Each number is 128 + 32 x the weight over the matrix's rms, rounded and kept within 0 to 255. Layers, rows and columns count from 0.

# layer 13 MLP down (transposed), 320x128, rms 0.103, rows 245-262, columns 0-127
[[158 108 122 145 169 155  94 120 133 125 106 143  95 107 110 124 155 101 137 131  78 137 118 140 130 136 137 136 142 119 129   0 100  78 180 194  87 118 114 118 157 138 114 134 139 124  84 136 150 136 145 141 134 193 134 109 119 168 117 143  97 107 122 149 192 129 111 106 113 163 130 101  93 159  91 138 100 157 143 186  91 106 157 138 113 112  69 134 191 128 106 117 133 115 152 137 148  95  92  64 172 131 127 134  98 144 145 121 144 145  99 184 124 104  85  94  93 114 131  79 119 140 143 138 104 141 140 127]
 [123 100 154 192 155 114 108 138 109  75 119 153 111 131  80 150 163 126 148 101 134 151 117 145 152 134 147 152 133 141 151 209 111 118 111 140 171 149  96 134 132 183 167 118 143 168 122 131 150 136 100 145 134 115 139 111 152 148 126  75 191 115 130 133 109 115 134 147 134 131 161  99 148 160 105 117 159 144  76   0 106 144 147 104 154 163 134  79 130 135 137 161 100 122  91 151 131 155  71 117  66 152 128  96 149 131 157 114 148 162  98 103 125 142 123 196 131 191 141 162 131 115 136  95 110 120 135 100]
 [ 71 150  74 160 148 125 152 110 100 146 135  72  86 144 110 140  93 101 103 110 117 125 186 131 123  78 136 102 128 125  96 204 143  88 105 146 180  89 143 133 154 115 183  91 124 133 133 156 193 125 178 109 123  89  92 133 109 109 132 190  63 146 145 155 110 117 171 146 110 105  86  49 120  49 132 149 106 109  88 107 131 134 103 141  89 163 103 159 120  80 144  71 127 127 125 161 105 116 143 138 118 111 194 103 114  97 154 138  78 156 101 118 165 162 152 166 152 153 157 155 148 151 143 154 209 189 162 117]
 [114 122 152 186 128 100 117 143 102 137 118 157 106 132 134 118 103 127 141  56 144 166 145 105  87 141 100  88 130 182 135 221 157 137 113 184  82 123 176 169  93 165 126 163 153 187 110 129 131 138 135 116  69 128 160 212 130 155 150  77 149 133 181 120 154 131 132 174 132 139  84 113 104 163 153  75 136 161  36  73 116 132 155 153 154 105 137 111 119 101 133 152  71 145 106 166 182 151  78 105 177  87 143 123 131 101 192 136 128 130 139 162 170 104 165 158 176 122 162 149  96 201 143 209 142 126 174 122]
 [139  82 131 116 137 114 111 169 138  93 160 180  91 132 134 129 135 123  83 140 128 134 117 153 122 157 114 146 167 195 161 224 127 114 116 136 129  75 177 114 123  69  95 128  80  68  96 118 177  80 124 165 106 197 195 161  97 136  88 185 144 102 134 128 151  97 115 113 197 193 118  91 121 178 139 123 125 152 128  84  66 128 145 138 108 104 174 156 102 108 122 158 103 132 141  70 108 166 134  79  67 119 133 153  76 100 126 115 147 124 154 156 127 121 100  99 153 134  89 159 125 194  95 105 137  96  83  69]
 [124  88 146 135 167 108 148 173 116 136 138 137 155 102 117 107 100 106 123 162 123 149 139 156 135 135 107 107 107 118  64 243 112 121 153  99 109 135  95 109 121 131 117 109 112 155 109  98 185 163 133 171 125 143 148 150 122 120 145 131 137 110 123 160  82 148 159 146 116 115 118 157 149 154 147 138 139 135  76  61 107 121 109 133 177 116 124 152 162 138 146  97  98 161  77 164 126 117 147 140  77 112 136 124 199  92  94 149 154  78 116 137 105 138  89 147 148 151 154  89 165 150  74  84 119 135  94 128]
 [106 139 145 170 110 151  69 140 110 113 102 174  67 134 107  73  81  82 129 105  77 114 102 139 170  93 167 139 121 104 100 171 130  98 122 130  77 158 109 142 152 113  97  91 129 102 152  97  97 120 165 110 124 152 113 121 103 127  87 177 114 161 131  88 165 194 158 116 133  96 107 108 186 168 135  98 212  61  95   7 127 154 159 180  84   0 120 130 142 115  62 139 163 154 130 123  87  85 118  67  64 111 137  91 105  86 152  63 162 181 183  99 117 175 177 102  84 174  83 165 123 137  71  93 172 151 180 149]
 [ 66 104 139 148 155 132 112 136 191 104 112 176 144 138  93 123 113 147 153 144 129 134 103 142 128 106 118 109 120 117 138 126 158 109 162 180 125 129 170 144  85 142 149 136  49 126 163 132  75 112 131 116  83 125 125 122 136 150 126  94 142 105 177 108 178 118  97  97 143 119  97 138 149 110 178 178 104  82 168 120 143 174 152 127 116 135 224  73 130 135 139 152 116  70 142  93 160 180 169 124 129 135 140 153  87  38 124  57 105 142 141 192 149 138 104 105 142 176  94  96 108 160 102 116 107 158 129 165]
 [144  78  99 159 184 107 112 121 174 145 126 111  97  86 100 124 165 178  36 187 140 113  34 182 176 156 178 131 136 147 212 141  74 104 127 128 168 148 133 192 155 114 161 139 146 165 120 117 148 136 119 147  95 157 122 101 133 173 140 134 137 128 187 148 142 150 140 115 116 118 146 116 136 190 122 109 138 135 106  93 107 118 165 154 138  72  96  78 175 108 123 148 126 133 103 132 158 119 116 110 119  88  69  89 135 127 116 110 160 223  88 172 131  94  95 169 120 113 164  90  86 167 151 136 222 145  94 111]
 [152 168 139 142 148 175 123 114 153 130 142 143  86 126  76 177 112 103  81 112 118 166 135  65 128 148 145 137 146 154 117  81 130 114 104 143 148  84 137 129 138 134 155 170 158 157 123 148  74  85 169  98 108 108  97  86 100 142 177  91  69 141 157 110 141  83 116 127  88 105 107 110  94 159 134 135  83 101 241 208 131 142 109  93 109 140 114 118 135 110 112 130 110  90 133  96 144 112 135  79 196  82  82 148 116 127  61 145 126 166 121 129 170 136 111  72 130  98  62 156 142 135  96 136 145 137 121  94]
 [126 155 113 144 102 148 153 123 117 156 118  64  69 125 152 124 131 111 113 153 124 111 107 159  89 144 103 107 126 148  53 181 185 149  91 153 136 121 150 135  87 100 172 104 194 163 106 116 145 126 169 131  60 116  76 155  77 138 132  16 112 129 179  97 133 155  92 120 121 139 105 129 200 190 134 103  80  90  65 106 102 123 174 111 169 159  84 111 130  91  75 137 153 175  81 146 106  90 112 166 106 105 142 122 145 126 203 140 152  92  97  57  94 138 180  76 176 112 184 136 105 130 143 118 134 157 150 139]
 [134 156 119 151 102  50 154 201 119 142 123 113 132 127 159  84 100 125 159 107 150 110 162 115 137 140 130  95 151 150 143 210 163 133 103  46 122 138 124  79 151 125 156  96 100 127 112 112 102 155  67 145  80 114 150 163 109 121 169  91  90 120 100 112 108  99  74 124 155 175 192 142 168 143 108 149 124 123 143  60 131 205 136 152 135 161 144 104 142 131 170 135 100 149 104 127 111 139  55 150 163 104 117 107 150 132 175 100 101  71  46 123  88 158 110 103 141 117 158 131 117 152 159 161 148 105  99 148]
 [184  96  90 150 108  77 132 132  93 118 105 136 157  93 117 120 125 134 136 140 138 113 132 106 165 150 127  91 109 155 154 159  82 115 119 122 150 148 170 151 116 141  87 138 138 130 135  83 142 173 113 176 147 111  93 102 132 108 142 121 162 114  98 177 102 125 119 145 166 133 147 165 104 134  95 114 177 135  33 139 155 123 145 112 152 175 123 154 114 141  81 112 124 150 114 164  80 138 136 123 130 155 134  90  86 117 174 158 165  89  90 137 122 128 111 188 139 173 218 137 104 186 144  90 162 125 151 172]
 [166 146  89 151 142 156  96 117 122 150 149  70 109  90 128 142 151  87 147 104 128  72 118 161 178 185 126 149 129 160  73  86 112  65 168 102 149 127 131 129  94 180 104  64 131 216 169 131  76 154 127 173 115 154 153 131 128 198 108 114 183  97 146 143 147 150  74 206 177 150 165 140 110 130 146 155 140 118 122 128 125  85  94 106 166 125 116 102 115  99 119 148 141 159 112 151 145 165 144 179  82 127 117 149 130 153 134 111 116 135 138  79 131 109 156 127 109  62  67 128 123 115  96  84 138 108 148 147]
 [128 163 164  77 133 156 157  73 163 164 104 125 133 124 112  95 217 135 233 106  66 187 127  87 149  96 198 114 128 110  82 248 137 149 112 185 145 103  88 168 121 101 109 109 119 155 180 123 167  88 208 107  90 131 153  97 190 135 151 112 104 135 167  89 115 115  81 119 132  65 134 185 135 149 107  64 119 151 111 152 147  78 127  98 162 180 112 128 138  91 173 156 163 120 156 150 128  89 132  89 166 119 123  96 113 153 136 184  98 160 124 104 126 129 125 156 114 114 126 171 169 188 102 104  70 107 130 103]
 [129 136  64  73 133 153 196 125  68  93 108 144 153  40 137 110 162 104  68 136 139 135 133  87 116 154 175 126 173 189  90 205  70 124  79 114 185 166 116 143 105 147 117 130 119 121 161 185 159 162 151 164 105 127 113  87 169 104 124  92 212 150 103 102  95 118  78 162 131  93 157 102  92 161 104 124 125 193  52  65 143  82 147 154 141 185 129  94  77 123 160 160 133 118  64 197 131 148 168 110   8 126 139  95 109 108 143 133 159  97 123 154 141 134  60 200 163 103 151 131 171 130 170 103 208 113 137 163]
 [121 140  73 149 132  67 167 146  83 157 114 140  60  95 135 177 152 114 100 120 127 131 111 131 127 155 187 106 149 158 174 219 137 113 110 105 112 154 148  95 139 113  95 120 105  82 131 119 132 149  95 187 130 109 127 104 154 151 163  83 182 163 143  85 142 137 112 145 169 149 133 130 143  35 132 173 134 152 104   0 151 112 117 114 127 152 121 137 167 136 102 162 147 157  96 171  98 195 176 170  94 145 124 158 148 125 144 135 136  92 156 103 150 132 170  95 116 139 178 109 136 120 138 106 115 116 110 126]
 [156 133 130 109 129 138 140 126 144 136 154 168 138  49 147 115 127 132 103 157 101 107 158 133 155 162 131 102  99 152 152  58 121  72 114 134  92 144 163 114 109 119  99  99 129 167  71  88 161 149 126 135 125 142  93 143 147 125 151 145 142  99 120 104 134 152  91 138 125 150 136 166 102 133 140 105 185 175  52 119 132 112 137 137 125 179 111 117 141 162 151 125 116 178  84 148 109 125  85 141 156 152 133  52 134 144 157 137 166 111 117 152  82  92 138 175 136 162 166 142  96 132 157  93 120 149 122  98]]
# layer 13 MLP gate, 320x128, rms 0.116, rows 246-263, columns 0-127
[[158  88  98 138 149 111 142 104 146 107 123 107 109 136 129  91 129  91 108 153 106 107 112 176 120 163 145 134 102 133 105 140 110 178 160 144 140 154  88 132 131 109 109 139 146 156 115 107 145 133 147 139  99  68 137 138 114  82 131 150 155 169 108 113 150 124 168  80 148 118  50  99 135 123 126 103 119 157 124 147 152 141 119 101 116 104 170 143 114 110 134 161 164 120 158 104 125 111 153 154 125 169 142 130 167 126 118 130  89 117 167  95 115 145 120 131 141 127 158 127  91 114 139 139 146 106 134 100]
 [ 77 152  86 128 149 157 133 116  79 176 153 123  67 114 137  76 138 108 121 141 103 118 147  61 171 107 145 145 134 127 155 101 112 172  86  89  42 177  88  98 143 111 194  98 138 115 155 147 115 135  52 153 125  91 109 106  90 107 112 109 164 128  74 130 142  64 121 122 107 142 107 135 157  93 123 197  99 160 108  92  62 119 151 125 169 116 119  84  97 126  98 124 102 136 150 149  56 161 152 182 127 154 106 189 145 124 131  88 114 145 106 149 125 152 146 120  87 205 118 126 114 153  88  88 104 126 131 126]
 [127 112 115 116  53 102 140 136  75 133 135 159 122 173 167 134 113 100  88 149 106  93 128  96 147 149 124 104 162 144 134 124 138  89 161 101 123 121 130 193  58 130 149 103 126 168  77 109 132 130 151 132  94 163 124 132 159  83 151 239 144  83  99 138 133 127 131 127 125 109 135 158  86  83 179 113  78 122 119 145 110  83 151 141 164 140 152 169 144 112  76  81 105 149 137 120 209  78 111 127 138 127 144 181  72 182 151 152 109 111 143 142 138 126 104 159  69  68 117  84 141 182  98 162 102  62 177 166]
 [ 87  76 188  43 150 136 165  97 143 173 150 122 166  66 189 110 176 140  79 205  80 125  94 198 141 131 136 109 119  85 115 124 100 114 167 179 100 114 148  94 158 123 142 147 162 121 109  75 139 100 134 222 162  34  90  54 143 118 137 126 200 146  66  75 221 131 123 144  98 112 135 165 153 121 100 108 143 106 155 110  85 109 186  90 136  96 135 207 116 162 111 175 131 127  71 115 104 124  56 144 131 121 184 110 159 144 110  74  72  75 133 138  89 139 131 155 117 122 158 109  96  67 106 114 215 142 113 210]
 [136 109 166 120 137 132 141  75 108 148 117 132 145 140 128 125  92 192 144 172 119  85 155  50 107 122 131  83 141 101  88 118 135 174 134 160 109 136 139  96 106 148 141 130 106 127 131 119 127 146 119 102 142 111 140 137 131 130 169 159 142 166  80 160 140 128 158 152  99 143 101 193 185 142 137 117 135 145  93 153 100  85 136 135 143  75 142 130 127 143 169 128 120 108  89 117 119 163  97 123 134  70 102 106 133 138  60 172 111 140 207 157 115 112 137 135 130 138 164 137 138 131 139 131 150 128 137 173]
 [172 107 166 102 143 140 177 149 173 120 165 114 159 225 105 116 131 142 138 153 217 149 150  96 232 104 133 169  70  55 159  36 146  98 129  18 122 191 148 205 149 183  95  67 144 162 116  79 185 173 108 169 117 129 125  94  79 138 112 120 131 172 137 168 154 107 114  95 166 120 165 151  60  24  92 169   4 151 146 179 136  89 109 176 117 161  94 175  66 104  54 166 157 177 162 197  69 123 191 153 116 137 158 103  66 152 129 119  55 126  82 118 121 124  65 144 139 152  88 157 147  81 165  86 173  79  48 140]
 [111 119 139 129  96 125 169 150 141 167 142 115 114 115 129  79 127 155 141  61 148 132 169  80 136 100  92  64 137 155 118 108  83 139 144 162 121 102 192 139 134 105 178 125 162 181 146 126 142  95 105 168 119 144 170 120 144 148 127 119 145 106  97 136  93 145 176 133 145 177 147 117 169  79 130 153 197  80 112 171 173 107 159 122 163  93  84 160 131 167  73 137 134 104 123  78 141 105 114 171 152 154 118 147 132 116 135 194 165 142 130 104 125 219 189 200 107 146 153 144  40 100  96 156 154  74 115 148]
 [102  80 127 168 164 113 116 165 129 186 129  89 144 134 153  83 137 125 114 116 167 115 129  95 143  59 148 153  75 156 179 103 136 116 160 128 132 155 116  94 130 133  88 132 129  66 111 104 143  66 104 135 173 100 198  69 158 146 105 125 142  98 166 134 109 196 112 193  89 187 110 109 204  60 102 121 113  94 128 144  97 102  48 151  68 137 130  75 114  98 171 154 128 127 133  86 112  87  75 128 132 131 165  98 114 131 111  59 103 238 118  61  56 100 129 131 119 154 139 176  50  80 119 135 199  79 158 152]
 [148 143 102 168 146  56 108 134  71 146  82 154 138 140 133  73 158 118 158 143 129  89 170 179 162 112 116 105 106 126 113 146 128 156 149 136 143 108 125  89 106 118 132 125 117 135  97  81 124 140 118 122  99 108 106 115 165 141 124 181 181 131 110 113 184 158 131 140  90 122 139 199 153 117 143 114 125 131  66  84 120 143 135 132 158 106 159 122 150 121 118 163 114 131 122 131  92 117 114 127 142 171 123 136 152 147 105 104  60 158 122 160  95 146 103 130 114 122 130 159 117  93  66 143 166 127 147 143]
 [134 107 120  64 143  98  93 195 179 190 103 153 155 145 147 119 170  83 173 166  98 123 123 147 139 138 106 189 115  99 204  76 119 151 155 152 125 159  71 111  65 157 120 125 153 121  91 116  77 112  75 143 166 113 186 129  87 162 111 117 129  88 119  95 169  93 203 119 117 143 151 117 153 108 106 152 131 183  84 146  98 135  42 120 103 175 173  93 111 158 135 116 128 111 141  40  61 121 133  69 119 155 143 150 161 152 126 118 168 103 158 126 130 120 120 191  62 140  93 123  78 117  93 115 132 112 127 157]
 [ 98 144  71  95 152 176 100 121  64 147  67 126 159 102 154 103 148 135 110  96 122 152 153 114 130 109 109 110  54 120  85 133 140 191 157 121 100  55 131 157 127 130 141 119  62 157 125  90 121 138 172  99 147 161 127 101 124 129  83  99 130 129 147 141 131 149 120  99 111 184 126 105 128 152 140 143 123 132 133  88  80 169 161 175 160 133  60 102 153 210 132 151 163 196 108 143 165 127 166 154 176  77 108  51  94 138 126 148 122 156 103 158 118 124 131 194 149 142 128 123 129 171 144 179  50  47 115 114]
 [106 106 155 119 128 134 148 157 147 162  74 126 140  84 114  91  94 176  99 132 141  84 151  85 129  97 155 112  96 154 123 124 150 106 123 152  64  89  84 163  94 132 154 121 154 145 120 135  88  93 171 103 144 146 114 105 161 130 124 148  97 140 144 127 159 133 140 133 142 192 101 189 163 128 142 151 147 117 120 123 134 130 162 144 145 149 129 121 147 134 119 165 133 156 112 153 132 101 152 142 121 146 126  82 131 141 137  97 128 125 158 151 141  98 142 145 139 124 122 136 149 140  90 105 109 141 137 135]
 [ 95 155 157 146 149 166 131 125 121 114  60 116 129 130 157 143 128 104  90 179 137 162 146 155  92 188 166 123 139 104 222 118 133 137 108  90  95 174 162 113 126 156 129 144 136 130  50  72  83 140 125 155 188 153  75 107  40 148 174 146  97 121 121 149 129 139 142 124 126 143 102 172 110 139 169 126 168 137 121 116 113 123  98 153 137 135 122 113 123  81  59 149  75 111 155 142 128 116 123 172  75 112 134 112 175 159 114 107  70 104 119  81  98 163 144 110 148 100 113 145 140 169 148 105 132  68 162 128]
 [103 100 149 144 124 111 127 121  70 147 120 110  86 132 102 135  58 141  78 111  53  48 116 173 131 130 132 107 118 174  86 112  75 113 161  52 128 115  79 158 121 123 156  93 145 133  78 142 126 127  65 250 219  63 126 144  78  89 152 127  97 164 117 212 133 123 165 141 153  80 206 156 149 162 127 131 107 118 206 160  69 142 155 110 167 131  82 159 107 101 123 121 144 159  77  78 133 159 126 110 123 183 128  95 149 103 113  82 100  80  77 114  98 140 182  99  99 122 100  55 121 136 139 132 111 113 155 159]
 [108  50 107 148  52 164 100 139  97 122 128 131  99 163 180 126 121  86 104 201  77 132 176 153 110 126 125 113 155 119 113 124 113 162 203 136  61  71 113 144 109 112 169  78  98 117 113 160 171 150 120 133  52 161 124 174 127  47 120 165 142 135 178 170 157 140 120  90  80 128 142 156  86  98 137 152 120 136 149 143 142 127 144 181 125 106  99 159 100 155  81 112 154 158 114 136  96 119 102  72 118 121 161 181 145  80 144  88 147  82 158 148 102 138  92  76 124  56 134 135  92 135 104 165 161 131  99 120]
 [163 185 109 114 125 138 130  67 117 107 172 121 119 144  88 172 119 140  85 144 117 118 162 191 126  85 107  79 118  93 134 102 175 168 163 127 124  94 130 120 134 129  90 118 130 132 108 175 150 138 186 110 159 170 103 104 158 140 142 119 132 142 172 180 149 183 197 148 105 122 147 101 136 149 137 152 123 220 134 156 104 114 108 138  42  79 138 133 126 148 136 152 111 111  55 138 133 116 130 137 128 122 186  87 106 198 157 106  74 146 114  59 100 139 128 124  58 163  78 165 175 120 100 127 118 101 103 130]
 [ 98  90  99  98 127 126 167 167 121 105 130  90 119 113 130 109 128 142 146 136 138 119 138 189 122 159 117 140  96 127 157 137 168 141 133 153 111 103 118 116 109 132  82 115 111 153 149  76 141 140 133 125 164  91 146  87 102 135 173  83 167 115 109 114 169 102 176 133  91 149 141 128  99 139 116 169 165 140  93  97 134  91  86 111 147 141 150  84 148 144 148 169  87 123  93 155 131 131 152 141 104 145 124  92 133 137 212 116 170 123 111 140 129 109 103 142 142 150  93 163 121 138 136 100 111 135 119 116]
 [154 232  60 152  81 119 132 147 135 109  99 135 147 107 113 109 151 136 138 100 130 147 172 159 104 122 153 174 130 139 133 135 153  94 141 113 115 150  91 133 113 141  83 145  93 104 154  89 165 136 200  98 109 101 155 122 138 121 172 111 111 141 104 122 184 150 136  80 105  90 116 140 131 135 121 140 104 179 137 147 122 116 181 141  70 124 132 175 155 110 170 127  95 183 129 138 120 103 146 124 146  98 155 147  96 128 138 146 165 181 110 122 146 111 124 134 125 132 133 147 148 148 108 114 104 160 182 110]]
# layer 13 MLP up, 320x128, rms 0.109, rows 246-263, columns 0-127
[[111  82  34 124 150 131 179  71 176  83 144 129 109 142 142 140 117 121  80 109 110 157 117 174 157 193  65 156 104 125 134 111  79 168 184 140 119 144 122 149 123 115 168 121  98 144  89 119 121 161  90 166 147  80  91 131 132 102 100 162 137 129 116 127 150 145 152 123 192 170  70 127 147 140 115 127 204 110 107 115 145 140 116  60  79 146 145 144 118 119 122 151 199 114 123 119  76 132 124 195  99 129 186 122 170 132 146 182 124 124 183  63 124 151  82 106 143 126 184 117  85 158 125 166 141 109 100  79]
 [159 122 158 137 172 168 168 110 117 165  98  72 106  91 186  98 152 117 175 141 105 158 141 145  81 107  89 115 114 101 114 145 137 161 126 137 122 155 113  91 122 124 123 140 113 145  99 162  87 120 106  93  68 135 109 123 153 204 130 172  93 148  86 132 120 163 150  87 112 151 124 142 151 199 139 135  81 200 146 119 135 118 123 187 195  99 136  88  70 113 164 123  67  86 134 128 148 109  90 144 159 166 134  95 148  98 134  91  87  80 184 127 117 112 150 174 108 177 154 177 197 193 115 147 171  96 114 163]
 [120 186 119 153  95 100 141 146  57 125 137 146 113 109 170 166  51 132  87 108 108 131 106 127 111 109 155 124 110 201 106 137 138  79  91 141 133  97 126 190  73 157 110 161 156 176 161  78 107 152 149 105  66 172 116 178 155 121 153 133 166  57 158 112 109  57 121 166 132 106 148 131  92 100 125  72  90 140 135 111 148 148 122 166 118 179 156 119 110 103 104 137 148 138 132 174 170 108 145 140  91 109 109 161 110 104 173 132 139 135 112 103 223 106 121 181 143 103 137 140 139 158 159 127  86 122 183 104]
 [117  54  95  73 120 113  78 142 137 102  93 199 127 156 109 105 183 170 146 125  68 109 182 177  88  59 158  32 130 109 153 173  99 136 111  95 172 144  72  83 103  87 130 137 156  89 130 116 147 104 158 128 182 132  98 125 131 181 123 114 161  97 157  93 140 185  88 118 162 136 166  91 107 100  80 218 129 159 111 129  96 148 135 164 120 154 136 149 181 174 120 124  67 137 132 172  57 125 135 112 147 159 129 139 142  73 165 160 134  93 121 161 104 133  64 154 138 123 117 121  89 114 145 138  87 143 144 222]
 [117 137 119 136  92 131 107 118 123  78 173  98 134 125 125 128 130  79 138 152 130 180 107 148 140 126 124 178  78 161 122  99  62 155 123 167  75 124 180  94 167 104 127 158 118 154  81 155 136  93 105 136  77 135 154 191  97 145 100 142 134 124  96 158 182 131 143 147 140  63 102 122 121 100 185 128 116  99 147 121 122 145  40  96 124 128  87 125 150 135 154 129 187 119 154 127 109 130 142 109 144 130 156 153  84 162 132 138 157 105 165 163 174 122  97 109 175 128 171 117 155 117 134 150 102 168 121 126]
 [165 124 190 113  98 105 123 122 119 123 175  88 137 157 120 105 111 113 103 163  86 111  52  53  73 128 168 182 178 118 169 146 141 125  73 128 178 103 125 102 129  81 133 121 183  92 184 184 114 102 139 206  91 104  61 172 114 110 191 145  79 103 127 134 121 241 119 130  42 152 116 123  87 128 102  61 158  90 105 168  87 163 152 102 101  96 117 168 115 108  60  81  89 166  88 159 146 130  89 160  87 128 147 115 106 192 113  98 156 140 124 100 148 178 142 103 134 142 119 117 133 104  95 135 132 120 176 159]
 [113 180 141 121 143 148 109 101 107 124 108 159 142 156 146 170 171 143 105 102  75  88 101 101 147 101 130 153 174  32 159 146  62 108 184  98  84 107 139 159 121 173 107  69  73 155 114 161 132 124 148  92 132 134  69 100 117 114 150 155  98 156 143 126 164 140  92  92 167 132 101 151 127 102 163 143  94 118  97 110 116  66  89 131 147 134 164  74 181 161  95 120 104 110 168 154 142 105 131 133 123 135 108 116 131 100 105  97 142 116 137 143 159 132 144 151 176 130  84 107 114 154 167 105  66 127 128 205]
 [ 97 149 136 139 119 111 125 120 113 156 168 108 178 149 138 180 102 187 131 114 136 103 139 121  92 147 143 183 121  60 103 117  39 132 145 175 114  87 114 150  53 125 162 104 126 141 112 139 125 177 105 119 171  72 120 123  82 156  61 165 115  79 149 123  66  82  73 114 133 130 132  94 192 157  54  40 158 108 141 137 114 104  57 145 142  88 162 132 109 105 142 150 149 124 102  92 154 122  36 134  88 107 170 107 124 150 126 117 125 154  85  50 126 120 186 125 155 191 147 120  96 176 133 106 140 159 163 180]
 [ 90  79 171  94 172  98 140 119 168 169 164 141 132 139 122  86  72 139 151 109 145 105 141 134 116 154 159 122 117 143 118  96 156 114 100 113 168  47  71 161 130 140 107 123 142 102 165 132 133  96 139 120 149 113 132 126 178 125 143 127 170 153 140  98 197 134 187 128 145 177 101 130  82 127 129 146  50 118 124 154 147 129 187 136 194 157  91  93 187  94 149 155 147 124 109 158 152  84 146 178  98 143  57 147 118  89  45 133 135 146 131  84 160 123 152 165 173 112  93 180 115  87 112 114 145 112 111 156]
 [177 125  90  95 141 136 168 100 134 116 116  78  95 114 129 114 129 178 105 157 154 169 129 184  45 187 160  88  91 124  89  93  73 109 120 106 155 129 169 110 185 136 100  88 137 121 143  89  87 123 158 140 159  59  98 146 145 175 102  94 152 137 156  84 124 100 109 118 157 149  74  91 128 116 111 159 122 177 122 131 124 142 156 144 168 188 130 129 113 165 189 155 120 136  85 123  82 218 153 104 116 110 188  87 144  95  99 152 133 131 131 135 100 137 119 132 124 102 128 198 191  98 114  92 194 102 154  60]
 [113 129 144  85 143 124 114 128 137 116  82 120 124 158 100 141 177 116 169 157 123 121 140 135 141 112 129 113  96 154 105 142 145 123  98 112 197  81 114 143  83 133 105 162  82 123 101 165 158  56 101 143 128 127  89 131 143 158  73 118 142 113 144 106 156 146 185  84 144  65 155 107 125 124 100 160 146 204  92  80 163 166 104 165 144 140  78 117 119 157  94 174 108 122 211 157 120 155 135 111 129 155 140  89  88  95 149 107 134 176 113 140 116 136 186 187 114 156 115 113 102 181 160 116 114 112 126  96]
 [ 54 169 142 143  75 168 138 166 155 138  99  91 177 145 124 143  94 117  75 116 131 159 104 115 138  92 155 115 122 173 111  93 148 106 148 119 104 153 165 158 137 124  35 133 146 140 127 151 133 134 197  68 107 152 102 167 112 133  79  87  91 183 170 128 106  70 174 152 146  84 108  73 122 120 109 118  86  90 176  97  94 159 130 125 122 148 164 136 133 104  92 104 186 177 163 184 181 125  81  99 127 125 111 113 130 116 115 118 154 105  86 125  97 139 142 109 145 115 115 118 133 132 107 106 103 160 143 132]
 [159 114 144 127 133 145 159 104 136 202  61  84  82 148  93 126 148 115 121 133 163 103 123 151 147 123  96 144  73  74  81 142 122 104 156 105 168 101 174 130 127 115 110 124  96 151 161 110 135 135 186 144 138 103 146 130 140 140 119 152 155  85 133 131 104 225 157  74 152 154 157 147 112 131 116 167 130 105  65 123 160 108 207  94 140 131  97 155 148 109 111 152 135  91 159  91 122 119 103 125 122 172 116 100 112 141 160 120 121 108 126 110 172 146 137 112 123  87 139 142 169 136 170 156 168 182 219 150]
 [185 104  93 150 175 156 163 144 165 102 191  98  88 105 106 118 173 132 207 118 165 119  80 114 121  99  99  79  91  82 134 135 201 139  64 191 142 115 146  81 119 159 116 156 120  16 127 114 139 141 144 128 152 101 127 140 119 138  77  88 127  59 137 121  52 171 118 151 165 170 104  94  89 133 154 170 109 132 125 138  97 123 208 147 109 121 173 137 200 104 238 147 111 136 134 142 157 161 110 109 162  87 118 172 132  95  91 155  63 104 153 120 130 106 109  48 137 107 142 116 197 112  95 149 129 130 111 120]
 [116  84 123 160  99 134 129 107 143 124 180 111 137 144 143 117 100 161 140 144 145 121 165 127  87 150 165 133 132 148  74 153 109 119 132 147  80 145 104 122 111 104 134  85  96  95 102 188 174 180  92 125  26 127  91 222 178  58 119 121 172 167 149 153 130 123  96 169 135 144 171 123  84 161  80  90 119  93  66  88 147 146 109 164 144 171 161 104  65 185 128 139 170 125  72 184  85 156 127 112  50  92 156 137 134  87 158  72 159  66 184 131 119 161  42 134 151  85 194 141 110 148 147 125 194 152  70 132]
 [172 164 112 177 151 104 116 125 132 114 155 148 173 132  64 146  97 100 151 103 140 137 100 154 129 150 128  90 139 105 195 122 167 167 132 100 120 125 157 134 152 163 141 132 130 148 144 149  82 181 138 161  96 162 159 114 121 108 137 116 133 167 149 161 101  97 163 153 118 152 110 110 124 185 159 140 185 172 121 138 128 108 116 113 120 126 196 100  92  63 114 149  73 149  36 167 101 151 148 131 106 138 140 132 152 159 146  84 160 188 115 100 129  61 158  67  96 138  95 181 169  90 158 103  98 133 181 132]
 [129 149 138 117 116 139  96 108 150 154 159 104 158 163 129 142 152  83 158  97  97 127 150 129 135 119 138  72 212 130  99 111 124 183 167 128 224 167 172 125 152 109 139 152 121  74 158 199 106 138 110 115 147 126 118 137 110 173  86 104  97 139 170 105 102  70 159 127 202 139 125  65 144 137  92 156 130 162 134 119 130 177 137 111 157  85 175  97  73 115 147 152 129 142 157 143 103 148 157  97 160  93 164 146 118  79  84 146 115 157 142 116 145 114 132  98  79 177 123 111 110 103 148 144 138 120 120 184]
 [113  97 165 112 136 129 143 112 158 143 127  83 139 142 165 105 106  80 112  97 142 110 143 122 140 123 135 122 139  82 137  88  87 103  64 187 103  80 161 134 167 115  52 121 133 148 136 130 130  88  88 121 110 107 164 104 107 120 103 163 134 174 124  95 119  91 113 188 101 100  59  58 162 103 115  90 128 127  65 142 136  91 132 142 170 148 158 133 146 146 104 113 192 172 119  88 130 125  99 169  98 124 128  87 169 146 143 168 136 101 133 145 115  96 137 117 107 108 145 120 121 102 130 122 140 116  50 110]]